Each number is 500 + 25 x the weight over its row's rms, rounded and kept within 0 to 999. Layers, rows and columns count from 0. Numbers have three digits each. The size before them is the row's rms in percent of the matrix's.

# layer 6 MLP up, 512x128, rms 0.342, rows 176-282, columns 64-127
103:507521493500485522512529522461510420516550496525479489492496509496518511507509513511490566506524509463501451508502484509489522482491495491469482498479509520494456522521502486489490503469467485
094:522514510500484511474449491469494442526496487521455501484486477509490552490527481504506507511506475476503476524504508538464485482509474515493501472485484477505542516503511492497513449487510474
094:522524488479532493517427543502517519464534471499514505463484485499528440512537474527482493501515487468512457473524475518512496485528457491509512510531541476490485498486492497455501525501473464
095:464522501496468448459559513539534526546459469474480475514487520485501511499505460510464493470503548538456463513519519472521518484506526478509498501488513499516508517533458456488513527501523486
096:486469494544501512487527500500494510505475532496477556489531510550574488498501471481494453483503506506524513532515525486512502482509515486505498503485516551492524488525510493457481527521508499
101:494525484507449500497535521510523505486489449544480515470525522528516536542494523492481522482472500498529473486475531499486508481503518502451474531516478482524497439507523493480477508459502495
102:461491467489457496510536505497512490532476507513471525516495514520470477485496534483471493511518522497524511471515482493495526475512490515447501531497456455500530486483524513533509456524487517
094:522463491499538466501561517469530537526507534519458503508520479484516457485520505507475507478473504495504519491538553463483487465513494494505562498519470514514448519501484502499467502479457468
115:530487461487504530490495507488540489526458460466522498503479503496487458509463490515456491495496483551480521500510531520492530509468511527507466528478493548468511497480472504543479483514469523
099:481499504492509480486507466519507520480479453463519473466499536472487484486494495496494449501419565470510518455461473553473547482515480511513501526504482489539515475519520503522430535515498501
110:461514500473486508498463469461517524543528483491473511477519474530470515508519508540454521490473470488562476532525456487486508536528454469487492474503468493456499517538543433525523477466525537
089:493470500443465466490516521518494522484513480471496506496521482515484494511559530525509492502467517497506532496515562507501545481499465472501458526491470482477525531482524477501519492433476487
091:510560493508533512522524513520540462495552502501496513482498496479482492460477507493510550497500486473460540457522511468506554490492503488498544498482465514490519497492507433481525497488465460
103:505492524466518431491513475453503510505513490493511494516529565486532524475427447489492524455508504537462498474512555541474503495473479554542519504490534505507507498508518514476520525497532487
101:551540497482501463525509525517479477508516533467537501515519471509491447495513491523495475522502469499496449505473508487472460483496509511531519488467477488518532493551502486480503472483506505
102:506429497496483458545516466530467534515545499487492494505495449483521483510507514553489484507453491515513485506469514515521477471512539472484495484503522493558461477528505486471534512500511531
105:491518508479484481533499461527423489509520473512489454482525509444498489564526486519499481507509499484479480513491515512471475522497529467521533512538506530533497494561518517514519507467476521
096:536481512496493493538511506488439496506507512528475479482524496508508474525488521488511518500482490451522537476514476485500519501509457524520539557555480483510483567472491469493491480523482500
091:527471476507472535543464562507507472534522478496476492502519449522495491442518509511478502541500486495513531501519469477483511486501507509460488464511487487464518514497507481523458538504527534
102:492534542501481501500543528509521564465501456529484499523511521468511497523469508528534475497521534483525535454511506518519477493518475499441494484500461479464518461476560502494505515498454500
113:519478473520513508519482504537493465518558486510460509529489496488422482494500539481514546487478505489553517473496514495506535518544508465482485519467456501505531508505515493536506469482529482
098:468494518505495522509483465515534485483466514498507474502438496479528467459503506518449497477495540494478514507472499482496465585491487493501535499533515484486544529530552477476473502535484486
105:501503529485490457519512510472469524518437496491541494528486512512493503514482491495504501517452493516498499495506477512512506509499533540468504510511478532428510499519487497486499449522501509
104:516490471505477517475514493521492480483493500529540453451528496510478509470555490467500513546474464494517466486460494528497492515501494484514487520496474511476488500522540525578510533497517552
097:528497487536474482533492463548489469503543445490513520489440537487528490471545462529504488512495520494511521526491466525527495511476501525540564508500508525490510474500452505506531480483511477
097:508444532451492497515500520523510468509499479456528515435500515509489501501527474438486498499490505477503476521501484470506527499489501472447464487514471491512521504511519490518445542492452545
103:478547488558455548526485497501509486504475512486495505545499509483494482485518487505550494510481496506534498530537481458484485512504571498499480496533488475498533462497535519485454494481489513
100:499517493476456511531495507454503540546520487518466539551516503483476475478482489496555543519459480495495490522527498515473504491489556503534449506495517521477539442499506510476487541486484519
090:508507529492527464482523502505524492466525555490492536513522484559498483511491509492491519489486505485502498551470446508498511489453521471472509497514428507467524531482526475501487505508513501
095:503473446524498477491487490530523449522520474512509461485507473542500487502492548456475490489448517499491501513491490497461539479492509524474525524533522509471517506486526498556452520500494561
100:474506504522502519546495490539492471452561526510483530488490499493517470479494510518511485512464535482501487527462491500511481516489528494512466522492492493518473507549474540475513485516463540
094:559503529455489496466502479506491502516514507504510457534502519482509525512470485494506521519474484506472533479501485493514518476508537513512519526497476489529523464529488494538478483475525473
103:439548490542481491477484484484474484494511464514526508508487495502529503533509502445508531478508491494453515490508499521512503491550504522520525498507516545489505471504502457543500567476509527
102:473490445502486495496437523482466506515501520479504485471525525509481510521521478504504521506485520523477566490518468502490517490483513510511509490459500480466481523498519476519480552503456457
104:482505484515523486528522525483536474541489505489468539539516520511521532494502516501521499490543501488509500514464509558485505502500547487486513495484477475518520513472515431511547480486493471
103:487489456505486476506469466480451484504487545502531495495480502497498499481492510475465532474498495486473518479494487531467476491508501495507536480497490528503462515491504473533456536532555515
098:481521500510528486511513507497477532489471497512469462501516531523476494509525482500512538459524547505494465463487482490493501505449522492496488471456513491472498548465467506500436536478536526
096:520525471502493515461460508531516535547476525494505506478455488517479508497492488510499534485478520477479509460518489527521492483464530513506524499468515534482491485485503530493509508484487482
093:529498521506488482512474437502480526530519532507523524490486491477515541435544484557480510491482494495498496486472526495504487497508482524482489508523543488497499475528489496486481593467514506
088:529474508551497513505478484492521485518542533531468478502489525495513506448520498483515463484532471472490481511511500495511506514476455537496555486468553513513548498510522451504472488501491485
102:479536511517526518518495485539474483513509489467496542506517482545519507508416501538494483509477498477529455456493470495489473505514511496463503486529489513535553501496470503545491482444516517
100:514514503490491490515472521513518521499530505524512469526507443470501473495517483499504561528467494493502501471497488535503539472525486529493531541470556479500501481506514497513523499526495486
108:540463545456514522480504495525470535491494494537513499496497470479474459554517476476499511482485515502467569512493492523537565471516482505474518507503478474519486543503445497494482494487504493
097:521520508500502517476548536524494493513465468500529473519517457517557504515503523468471539501432473501511505532476454487508500522486484534500498496495465546516495532494489512519488498506508516
102:516439505494511481491507511531510477453509488546478503487483498499488568536487483512458480455473463475470486508518495486522511459531502478491498536490547505471508503487527544482447481514505524
104:491524524467505507470496476514457503456484495468507448500513504499546523505464507499489480493506471494502469502527509548491514467481524478498464508493511472524557460531501480462487506487532487
101:510494498495504497546512501519498463536464513455501503517460445525490528490462497505480518515479475485528502449488483489472543510507502492481533528483520509504513498484491514530463474476492541
096:540490484506448504459489542535491488477515506485452526494498499520475545466550522505533479514474540498505506502486525471493499464523515451555496510495496538434509479525500445519465497504489495
089:495525454455491502507506491537457552491462489488491484502499492480504496476511488483453519492423476477491524517502506506537505503469487470522558492566503462493496476471534498526507492470488476
090:540520527459472517494526476506482516464511500452531446503488511507513408507498512515526516497567510483498514482484535478535478474487507444511521490481490520519497500560504501478496470516527501
108:515498487505527504551472530517501498488465472519485483464490533499489440531506450506523488482524537483496497489508474452522518488490505541491477495523482528520548521492554518471495492500544453
102:519546495511509518484471507514469524546545507483516475503480469484491487450514483505494516510492534519494507505484487499497512471514506480479447489534475503515520540477496558543456490465510481
099:520462516528510546527504496553514500474489458511515508486527514503492444485473500535525501502505523480503501499474516486523481508456513461476515493513478482499507526517531513493508495497524530
116:525481482512530554502446507487490492504514494509473528524486566458539520514528514515528503504422515502541485529515480512485567482519459475504470517517493464497505499498476525473535496494505489
099:521495494513531475519513462435511529472482527458470495515501504529534511472552519503516500473491524529500500499480517491484515491499541474491517496488474503494540514456521503551496535483456444
095:496478495517535535520499492533528528485461519484486532483460496475471478475506519512463530473496480478555473523515472496521491492534553447474551489497523564457498450510514514532500535463519522
092:477470489465517502479502439522483520484542519469505461528469535490512518493502550504509553466545493451515502512513512499442500505493477524488484517484492524512540506492531482516501518498475475
102:559459548466484516477449486501490469500511487456546464474497512520542519506499488499514523488507483532525546468523473501506531503466455512521461526485526509516511477524508541504477530501523534
108:575497526513525493499524526535479485449465500478533519459505477460508517471525477500514514523541441490488509532529481531488452496472539499506496469517520482530507514477504479450479496509523506
096:503554498475533533513525496531466490491543501506514549509483506486498447487510474465535507493506532510498517478492563572474513517492481476525471519496493475487492494510501510486506503482495509
098:501508483528481515507469471480474522513484478550455480500532484530524519517530567505515546493522505470472488488494515479527523482453512516467530496486534519517538498503499479525484519530493466
107:493485412522498524481465493503490479515511507519532479454431453497492470473487526533497505518471532453515481536500500508498537482485524485496527503499498498493468505501497519461518552522489505
098:503535492473512500475479484520492503539466510489467487505541533480527500533510463523445501495478507549443449523479477491490485505485527488541506504473498487461473486498444492519511491483479496
095:487499520501495510508454507467471525522511531510474498516489456503475477476461522483555532457505527506512459462553514533500505498479544491459435537515466519523526502472497522503477506508471484
105:462500511460542439515462516529457499525495487524511543500479513519488453536471491540523489484504473458475475492509495520533498490494496508529504492485518468516518511488439440513502521539508502
107:452473483452457472530503490489531498533492479515518502513476502460487504518467455504508456486479521509518504479532517468566555502526508491472459509488511502491506499486565484514529483515539485
106:529552493544452544524496482534503465436495534499534474513482506485461522488527509469459529554510551520498511479478515507544518447514523531491518478512483465513490485501494496481515545502484469
106:506445526530498511461495504486465554495490520555449513500532460482511518491541500490483476468513481497495508503507499500520499511482519490467519491526527525535459490501520523469536498491492544
102:502501490467496487483512497486491537499490522518491498543468499537490517537500520530488480455472513478522488468481552467501483509473453546466521507491499479493527514497529503508484520469561512
096:490446551477518464488534494489462525542520464491473515501515517509477527485565535513530500513489474498495526516514522502473495543463486502516468518501513468494500470475523493495512534477519466
098:543533516535478473525496528491481543484497482485485491517477473528564472472524468528517473445492465542510523498537537522504501496513480468535467502485478486492495521516473467493485467448529487
101:498497482480503524509545469511496528504471467550481522485497514484480523489494487526531574470489495580487499487542479537480519483549484512465503493522525488483485530518490508490471498539513509
100:519512482484561475510521485526434477513494506544520507483524499490476492521470446489527517475488515513511519514474516519471481467461518480458515491495504511491549501492545514518502505485466515
097:472514487479478526496519512483542538509537494474525520475509507494468543490492550508485466536494482472568472489539492487459456503505472499470524480533491507484565493491480531453504501486491492
109:495480521525499475475497476549469519513451513546536511465499518491534489504504490520473542505498516549464517493505479505506517497498481521504444527483502558492526514499508538493518485477536502
098:550482494487505487495449450488500525469482499494464501505513478499501488524495545491510529514522512534497477502522532513516495506476505474504550504469492490498527450509477506527521493512478468
107:477513463488540510470553496484461513473482505520496532472536504469520511509495495496521513512478467485509460506488493504511507435519516536470482480535464467493471514546527515461470519504558498
101:526508479454487493471497482513471542499455533485528517515573546508523488521487503511508481532525488464511479507477512479527486494415499501498489526532483475478509496508527504500425519563500529
110:522481451496488488533498516452522532555436519554509486534475505535489512470469472512485473494514454511521489498512497533549499518483534506467519499461500508521481496473555491517492486485455493
103:507514454495478518505524519482507543497520487481512501514475518545516473512483549525473512501514479462493491499489473517474550490529483491502480526441505494456521492459504470492515492497480477
099:467525497482506498494538492538494529567488480506492479471486511502526510454456514490470481528504501514470540511524470506547516511458466487504498508483514497516531492493501444487515472486492465
101:506500491467500454489471507526495521495528480547496500497534509519522534466507574467511532478494530484479488505528469513523528520537509470476481502523497512481519475482510499489516511493477549
092:542472516461462472510466437557499502498493476522507484485509471508511480500499478490444529525475507496503478536515485481512529471528506514509468513443508521491488520505502536514523465524522516
104:502480457531488470448522505463533531484509509537493513521460534512519480492486464465540470539494465500463473507507504496502525527531468507502516487485517486426518454509519508470534488483489530
100:480462499543457495507496487522511492537551483501488503488480508480509491489497528510466531507503494568502453532477491512500502475502448479511474512491500534547479486501508465477448491472523518
095:512467526510487500428520501503481514537467474513519495509532514463480471509504513476504522510473523463514544510506546454453484516506502492515503518473540495515483545475546463507507517518487492
102:492486526524548443492526502506484499526517461561513517485510546454500484507518459515443485535480504510490515505530539492525485505491518461481452497526479503474472522500482494536498514481458500
104:503475509468467511481519483569483477461494514519485541460491487528487471480510510504491473496545534478495486507545528524494506541488514435504498497453529520498505450492496490495496482518523558
102:491527510577501509532448509512481488482483489501491456491505518516554503488500508519502517479494467564541542475531539484508518471550477510529512466485489521488535502509542492530484511474485501
097:511526541484507515500425514531519516489494508482467505502492522488507521450483538485524458492512510460500494479481509547472504470503444513516488500500490549510468501500468495484495462491468525
094:481471534479513473485522487513471506508552454481509551487548564534489525447463468477537498473497475486547477488528476477499527490518508529514476524491456495464494471516499495491492498502454514
096:461482476486468502489517496485509486466523562514547507444485522516435499468503503516524528524504530515516479480450450500496522484509482522499520545471485485491470454504500475513523479432476471
099:509546509511489499455478477505536464524503504513516470520437498488521473510475466485468508517472488522520485493533552488525500497491529473467509468503490538490523473465493517509480528480527461
098:514513513552501436516501518489492519517498517534508511460494515479498493497510409483503464531541495463521482503500519512520509463473512465472512523508520526482499475449506492448472502530505537
095:534516520490498526513520500506490475482500490475527526501503523519482499532489477485464496485499497507533530503529505556519514489474450496489493471429530468506491501504543506451476520524491472
096:512472536516485519513471508494462522470499478539453472552477476472497489528503494495502504480490512497466494494494522497566505494486497527513509515459509451521496494518520534531461460529466512
092:510499518473521462514501523465558497518525509522478482492502462465503453526470485492508522511475491464510500484478512555508513485459556519539460492482479497493519511488479505502519471498514476
105:494490495543469504501488426521506543552487498474477538476523549504521491512492499514473520506503496515493496463492495516513476544500526498524529518486478455489504509505492487411490479489506528
101:521516519478450515471503520524524511492511507518530512478516442510518527535551488475478512471463475493429522496510507487558478494469513498472540474461477450513517522511542495461470491477526479
096:483496527472488473515500509494480544496537491496492461492478496533534505494507456482503533497515525514476487492525476527474510489503515506525482518466517489412505472499528488499503473467541495
110:492516470510490489481509528482476479482504455519516484494511470485469501511444433511519480525473481469547442455457519456479493488515520506486484538529484501503522471467495504467524493517512493
104:520587520490477468497499522499518499521516519500508481502514538508464477531459484484442500482532498481527510527523495484514519517508511487484493460523464483491486478497517483558474497501476471
101:492507459534460551513491520554493500465458479531525465461533511507477461499485478494496473494468525509470485504484499522501533507482492487574503522474486547480535477477498507507523471498474526
095:515498512455494471534517495481488536485487503514525490527514494507520534473454509520438489480451492503490532528516487501464501488476533500490474481506507478518506471514500439556505500482542562
107:533539502472496529490469464529531529516482515487514432515493480522485460479527511511533517521513487495509521468518495467544542491474475522524504479505445497507485501490480501468521502525500521
102:497511496503510504522486508479454523487460503497510521507509469479556473489472532524494500507480461476512570455538483501491548480488443491453545496524467458506497494521508486549517490514484509
102:487523493519550473493498507512554502476537485490509559512512547504530496535494510446502482516508501478542497452461504488460504508465496438494501516507509475461467525494481485505473470512516488
# layer 6 MLP down (transposed), 512x128, rms 0.129, rows 176-282, columns 64-127
101:498478499506432508472495483498502479489527518457503538509489514504525520503452488461518462482443565462510498478524507535489514506511510484524471495484497509493469472534488516473509511503492515
097:466532495467510466479532526525531475481508514527480491483474514468562482460517528496477517513505488437489472494500490537500522509530504512480489488518520524520506536478504520502489478475481492
087:496553494514456502488485463513506498521503534465500459527507533465481528514526477484508503519493533510538481499500497489517481543487502525483502484492523504501526469492526521503497511458499477
090:473521511513500504534566506480507515484462525537511494465508497493515476513480504522528514502512462494466534496437449499481546524507522531525466501527502501518528492505513484505494466489534518
089:483542488533471533523463521542521495496505521466477455466538505509486479483511503522481452502551520542501536513541539523529479524546488500467495499518506511480485527474481472511503458519486543
101:478463487496503571488450466490501516503537512534510481507447475504509444514531465507452468513504452461454548494469478517513478510543538512505522491525464538509484459470482512498540517489487478
116:502518518522517433504512485496483496493521496479479496513473501515500517502465499509523515539502527522454463460511502496546466488498450500503509530478541460457519481481501532500505514513507496
099:453503478502475511490494464517553493484529484517514528519509492464514484471467501521503512464495479498526495533451501467513478522462476560443532494445490532497485510545486501485524484533497502
115:467526534504523514530479529488528481519495477517510474478496498529463491545471479476498519525475493473482518486531516453498512509461564512460494471574477497486487489486483479468511532470457486
102:540482504486500507506519501517510476533495520508458502501513477519487496499486497466514494483517490513509514483492507506514511523504482449468462570501513493453489516524497501457512491503476478
101:491527486483540518493496505453493542508517512488508515596483522531549553531508491499507489516510502490513495496483491477498508518505477475510478493543533460468492461484488537472510493460462486
098:467502557515509501484486505496479499521489478497478507513501518516505501507504485494488516512523513449467515488428449467533443528517493490516508480519509508492517525483508525536491495539496466
086:487497457457462476511502469519528548488499500509487476486485485482532559536488492507416448519495467527494524508493462511498483522476469504489505492487505480537525512518516488504496507495500513
100:506480524515484548496500498498478494523535531524468523516452547498444500487485516536472532515518510487475501547476548490488500501505499484526469466430493510515501496504516476515510531516514546
092:492478474518504500479503527490513527530486497506473471501530523535512495491486513491444496518492503495545501499507477526514492445519483518492529491544510492539479510481496545527518550517464516
108:484468533540517473496507460513491496490528539547528464494481513523491515474542496501479497519452461519489493498497518481516490486499503502500519441452471548496531486501487561526512487491464554
106:489513525515512511468465515528528484493519529531518525460487464529513498526473519490493510482464454552473504519536479482502500510525506493513515524446478504478476492409519513503483489521495508
095:524505500478481551459527484461523523501511537426496455553462499531499504458519499485459487529521489472525478501496480505469510480510510510555480512524476519503498531515508528514557479495495509
096:509461516468525508495489496503501520538510477478441482439500510557504484491475497491496478513484486485508535505481509521507503494533520514530502505481509552474501532458491517503537505549494516
108:493496514473485464504488434513518473510487517491445496506476492467499512487467501497514534559498479470504486504523503469503487484506500525516513476502522513541521501490507548447498513524490505
109:556482489476483519481444488496535508522533519512508557492478483509509498475514485505497496481518494477486449496530495478497517496528479495441491541519502520480473481516526560474514520500491498
084:472524535486525546508528521481469453501520498481499455503489491535490514528488444509514507501503460499526474516551509505555500453519481537467480526474511510495499516465480498510473493523542485
116:463484528510487501532560479505503493459538497503485497528536498500507529466455461446506503509487532461483530503500521475502476560490485516480490490478490489499485554545516475515528503545486490
097:500554528522480489519517499553474504459474507472455494468535505530523495521503524482478488509483483469531468502478493470483519485498524467516500474457541476543535456496474495520502518507453492
095:530525532483514526497514544500548494504487509505468455492492528505530468504510514528443529525507470513520481527521520448494501502509509492525526477479494498489504462506513536455462554476482485
096:514506477509479498540504477535485522475487487555537523468484470520491490478502500482471500489509476497488538536532524522496516479503533494491479492487502470495475498478475473488522499510477490
110:439493504548463468505484495494513478483535540463483483490520523473510503508501500519474535524478506473489476492526475511499462489507491493540498469523480524444469523503542486491551496500563518
103:503491468488483501469461500465484489493472483486460540504522478529520529520509452494501501503493519481512475475498481494480503554444545482556511469489486555521535476504508444504487544550484501
091:478537507539481546476501530452484455510460512492528457537493513485547513542482479493486525453481496499518510487519527478533486520509515529469490486487517507501495493523518515498497517473506465
094:493523517511460514505476451506518471557516478498512471513504506488444484488459488508489479533513522471514500507513513530479477477492515479484521482480446466510526503501510505508522551487504492
095:527563479504493454469559524528509473535466554454546488484489504508525518507509499466478518480537517461482468490500507494554501508473490523478522489484546518516537485512491489489485491493526468
106:477474526483482522516534498518508529524493475472459519482505495510546530503543483500467505511498516492538512516503520545516502498446505483476492515488516476481505556493469476495480516443466496
092:495501484527523503536492483442511537493506503505472484470476536482500463484519508530444495490468469515518525555458458517503541500485464512501494508470460522550467506481510521521498520494484537
098:526529525479500518496503487497504500524502511535560497482525494475494549476523530509482500498515480553522487507483529486519476496442511470481499517495474519493460501503510512508492536519550471
108:490535502497495509504515493527475481487529475471494486499512516493555548478498510487497523515494503498480519571510495538487489493449488519531496490513533451503544466519478520493478509501494493
100:492564465514508528520506486515503537568476538466450529498502498494521490474483534487506490523500520515476481528518482501525541515461472522495547516539525491486519479462489513442465479501482520
099:497494484512485495504469508515490459550545486505484494513543497450509448500479526523502499525471495512503497532511478534524493463560501486566499510505498525535475456509518510481513487491486502
093:522519469522463534553500479450460467489521522530463456512504517475536489499536493502509514543507511494535524497501493519466483505485493521530476517533461549521493466461478526526530498512451544
095:548494475479518519526511552497515482509494512481511507497513509495483520529484474488506506519527488477519505528498540445497506479474443475444507459464538464482530570476479476459533464505503509
086:501531510516526496466459471548504492470512483495489520483491491522496518545482527496480507467499509468486481520490572486533504514501461481488498530475482528552484502491512478499495527497482532
102:480496476512511486528517455500494499489478480505515507517492476460533486508479460544458500537501470497484515531502479517546550490516533485501522499540467445520462508510501528493547483554448551
099:560501472538516523479490488510528529486525493490439520473478526499492498474512534491502463509495504493548516486500467519484564528490486526518504535479533471504516513478534498504495526478522461
091:501512532506539522488516509545526486502453521478487521533518479527492507456486501458504466544513530521475439518521500493486515480514527497497432500548484495541511496540470520479475480543474464
101:505469513531475458527529513495490467436507520511523455504518514466482520518482516474466471498498527499515502489538527506497503494487562510455506511527481474537479487532450495574488513491511483
104:513491557467492474505533464510503489495534515505483499511475484450486517547502491496513483524519479464525500513466495456509492519480516477466521487512429442538500555495496499526524510520546492
112:483487553472514493479488504497461513472482493481500494486487476488533527507501523526506486509503479504492496492474524500429480489518542446480524539504447479521511491503492540492474519471490529
102:491506520485485500509471479490462494502482483536505522464507518484542470512528477504532530471529534501477497524526511514491473500502484516508482491536420514477484476492517521499482528507530491
088:483516509510467516531493490528472513495521502486476518491509487525473476522473482511484530514535544477478527480500509476469488513498491518477477490482557496502525481551535532460512508493514487
092:482478500511474513542525492523516463534475501506489519511526508510452517483481525498455477500526524537499518482479517479485477485497521493479464498485477513497515467526525404509512499495509468
091:516521519502474474505518472478461490526546504493471495475472502507451532522487495491542512517508523453527472480507486518488494498516516519538480503504524482513480517536483551542552530469507491
107:462498464508489491507435466487554523489507492531483529469508479518507519492514495477502527548466492522505484513518464499528500543524522550491463509488486549493506524448486508488487514537519472
105:541444506494479531507539529505502484514534546519508457523527539507453482536499481512481474475560517549524530523461550499481524511533514477525500518467547514517505456501524494484486489501490512
100:512502550518439548518480544522520499459524481501504503494515542521488516483474526494471491549500476506513547510497507553528525505473495485484495461468507501511480464517489461485494492468524498
122:466487484548491529530512497483477521515493502482457534509482537485530495519521499533554533522467488503503522534505505507526520466531414512483480504513532519441467497537503513461492458510457504
105:488519494489473506477494521549499530487472489509486475542476528472533493493485541497522532471532498517511539528515521495501485481468480465464504469496477485439514486519516474537509531556488475
096:494502516480529486494476499478482514532508489485499446504534496529476482504524514514523452464506505542533539468506528476503543482455513512516498485468524471502487494497477487492506487520514503
093:559436474528490519487466510508529510489500499506532476489510503479555503513484482496481489521526484457500536525482511483525524526484482477501475506542552496497468497497490512505509473457469514
119:516517511495515465520558536469472501479540503485537468506531500540460491533498469548507511434517447492482510558509537517519534474546491520524465503472492493511519519500496499491482514518480488
096:534519436496497472503442518499483499517485487442478549514483477508455504490538490499514518490536526529496473499494489525508487480489512447527514546505485499478522511500545511540479507484502476
099:479470496499447474507513506454515501500527498481525480466511507503511492410497539526495521503528496471468530510504544499498474516490521531492507479565499498498489543534509468505517535503499468
101:507535513518516538480502449530505448492501495503486531509528508504451507555549468481538506480510487446526467484504498486478530504469495475501531495515518493514538555515506475550515501486522486
104:517486507474502533499520508526538501512516514522530449477494508488516489496493514529495486495501512503504506515460550518487522485451504517520493493555438522490461508540483504507501526489467557
092:451491494523470506471513480518516478478502531520505490500520466485440504508511497489485526532473524468525455481483457507502500501526546479487498531579486490524474502498480530487497482536498499
097:502499483504512472515501507461555493523487508519495496492491479500503494511486466484438491518478485541488548560508513499527521532528460494523508505454524507464485528517549479496469493529476502
103:484457493464517488488464456524553495465481552476485527504504496515514526465535483500468473515524477514531539473506529487462462496497526464497503502482537491492488504508505532527442486539461515
105:485483469502478470541489509490497519469497487462536535497517504502477520486468482500494515484500531566484529525522464524525500513459474526508538535487511520482503479464498456530460498478490529
104:497514477520516500520524448522489491513512474475531503516482459497544511556551446510496499513496497516459489505496503495565496493506515516460481479470500516492513492490504489435504517540512510
097:491544490489477491512528522480521437532469512490535540463466506546498490492484468454507528506509514504483540491486527503467500481524521536474440531465515560527502491507528488526479505482478551
100:532509486493515504498491482554515471517449506479485484524516535483528503484480426506464428486540515516480520498515522523506511509468483504514487486499484461511512486510497519501519486503469511
102:496475501471523517521462524526485561509471503546491477511467491483486519494466449524498520524497523489517487508525458491447482548504495488487506466497452477521545533501500530472484460502499532
097:511505480506502497529474582567520511528551444477478486487465520494482524470490469533500486507499495529505477538517484517492517450513495466522511530514457498539537491480478488523460503502470511
107:513514556512494486475457471432503490451483500502477489497496499485523513511531537517514513512525482530513468500491500533505473535498514538522480463531507515534480519501567466488477485442481502
091:494473497499506494521524505551496467500488501480495494475474465573486493474548500517505544460497484492472505521499501482443482531507472483486503440448486513470521522494524547520502495498519506
094:533514514525485515518514466504479510499506522527512482498512481486522507581488480482524503500501446508485482489505451501514468519510490501551475486475567523486506489452498512494518525525546473
112:462518466525509463474495481547483503457524539477520510500499517484495503475526535515476507506495552514485556515496484480490478497489468492429454495508522536501478521504493494493513519504509513
097:525528522501489462487552485452441530471493497498477477458461486562492505540563501482468509456501480499499474493498482481509518568508541539443521523501478517518509494485480502506527504496483479
100:503461524529484512499438507494547527514479505516496472496479530495475488524495488523509485463433468544491484510507526500479543506477511514514457429512501515490472533488510506479525521513545495
102:481481514521540488503474513475540466472498483481515480502466458551479497508484497529554465468507466500483468520488513514484487497477485513534502484506524480523504496459519479502491522448480502
115:497489479529515479490497512527527472458521539496534487504506480491502503488482487481494479524483522476509504489493516508500507485505488525510492513523533505503502491503525522459463502486504503
100:480514498531486505502476514532463539495514478500538440522534490482434522501495488516504491511549510528504534519456524508489508519484472464527525491545498464504503450522484548503515529484530493
088:542488525473476514505475444492513482513462500502515549541510500480525494531472490517477489483445471481518496465482515534504508486525527494473501526514477516486474478527483523474493475485514505
103:455509460506506483516519489550500481523496479489534507490495465485433506492478485477511508465495526491537557519509507494489502502525509505454529485497497533482522471549473489547506489530475526
089:475483482490521525496480559463495539519478512465516512483456520535464518491505496504522515459533491483524513490475479496469521535518498526506499524538463466510472480518547446512485538483486466
107:484483443519515464503505523510488531474495540492510445510477501471489489494477513504469463543479483500498517506494476484484512523523472502463465525497482468455545536482521520491538498531501542
092:507482509497476515462520478521507488496501559517495518481467505523476474508482503525487497533487523540507455489494475487526517505557540483513467492492517478506500501495496474500483523463522506
089:452535478521508499493491458497485508480482511473530519463500480539509498507524505539433517498520474520490519506504502458518516455504515505516451525537509502522448479513517532536522513454509427
106:536523496536529502507527498534480496498472495526540493489482519550501490493472493488490492491551510488511493516530477462493480467521510487513490447510473469476466507471470486500491506560530527
102:507504520488532523462491473466518491502505478486508479494501535488512518494504544487480534487547429487518517494512491495460471498501496480491537528542520498470452551469516502491480496490549508
105:520493445476487494544521499501497464523485486513473518501465491449473520511464516479472495502482466536496434525525567474482513484457500459516504502511472546503541527543473496497514502509515537
086:492514511498476479530428501485483498511471502563517486512513517559516535485459487515510514515486508505493503489480543486483517507478459515509519453529525474504516526549477490506511496514555490
092:561486496534484486515552474472487558470524498518435506494537472502482465486491520485470523507514480525520478526496488480472496517471528529511507517482508465495503518516522494450498509531509502
087:494491517530483487516494468514508504507517569486487494489497506469493503540539520503524516528492514539514495516463491510536494488529537522495501466480507543515470489498514524505509486436479509
096:477528538492500525519527542511440516551471486486495503516499509510465460497436523494451468518500503498494546470482489504450551486515506525502496503474521504541554501469541523439506455498493509
107:522505520443525503505531494488506472520466490485465505532493498489492456584513522519543502483462516526476485497517521497497475507501481479481533518505553526496524479538494502476495500469452510
093:472520512458451458464504540523516468488498491470464505476524505499547517521497553512473509495476497488480515494494480495513486532525553482513534492515469483546518513494476506504516505504513501
099:537502516526538546525503523513516517499522539473530491502446480498542518505576504475530510487486489496526480524497509497493508526514501518481420494508457510506517490499452502464498491474508480
098:527532515501512483486452453508467426507491495510501468504489494513476501477502479496525504505487523536510485523552521500518459524493461469516526541538517454440481483518515564491473562520443494
104:537502467517457506494476524522497464499505466491548551501479470504518544509507462505502507484472527510476525477488497494510498477533550456504490477495510494471506546445458516517522528472480489
090:452484491511534530507452533494523497506485492488498506535478493475502501483517445483541458533484538472559526502464451511484518499555516501513484511487476501477538456507517498501513477489507516
097:494512544518511474503499523530507461459488500458531458518505465472504540464511508515514491485487511543477509501482509501508548490500492503472473517514552520501518492476504468514454489494509504
102:492493517522523516481514477482524518508505502488465540469524533474498470505457480492501515463516505496514567491490464469484483520504534481468519491511501544499500507530498505521516540528481483
095:505494497502503496501455502560466496487535508467494492533521474532485527490522452535491484499454505547534494489504562461459476516539521491524477503519517477482494502512529553462462489480535514
094:548491528478502506457483518542490508471526537471539516532489470501527489474505529525479442519545518531491519498491521510471481500483507498542512506486529489440476484492507500492487538525524485
103:514513499512483506486481522486533481531537513507471498473476487475538495478514501515551475478535491490465466478454519464495497511485475522489535539513522523567531504493470536482491513483437476
112:505476483489551518504473506497526459488543470510479550544529483471451504538489487511490503513520491514506454514486486483503485469503462514532494504562508520488549484460531498506561469492444506
096:467491491530522475498496554524471531467483530510512476514501509471539509493481435541484451528503505559516542472440534525476492497501522468526498504478536536493505537506460474495511485489502533
098:517500432539514469499480563505466489475524519507486505462478515520548484463487521509496477479531528514521488511447499521515541511481497506480449488483483543489515505488482473474519483521509495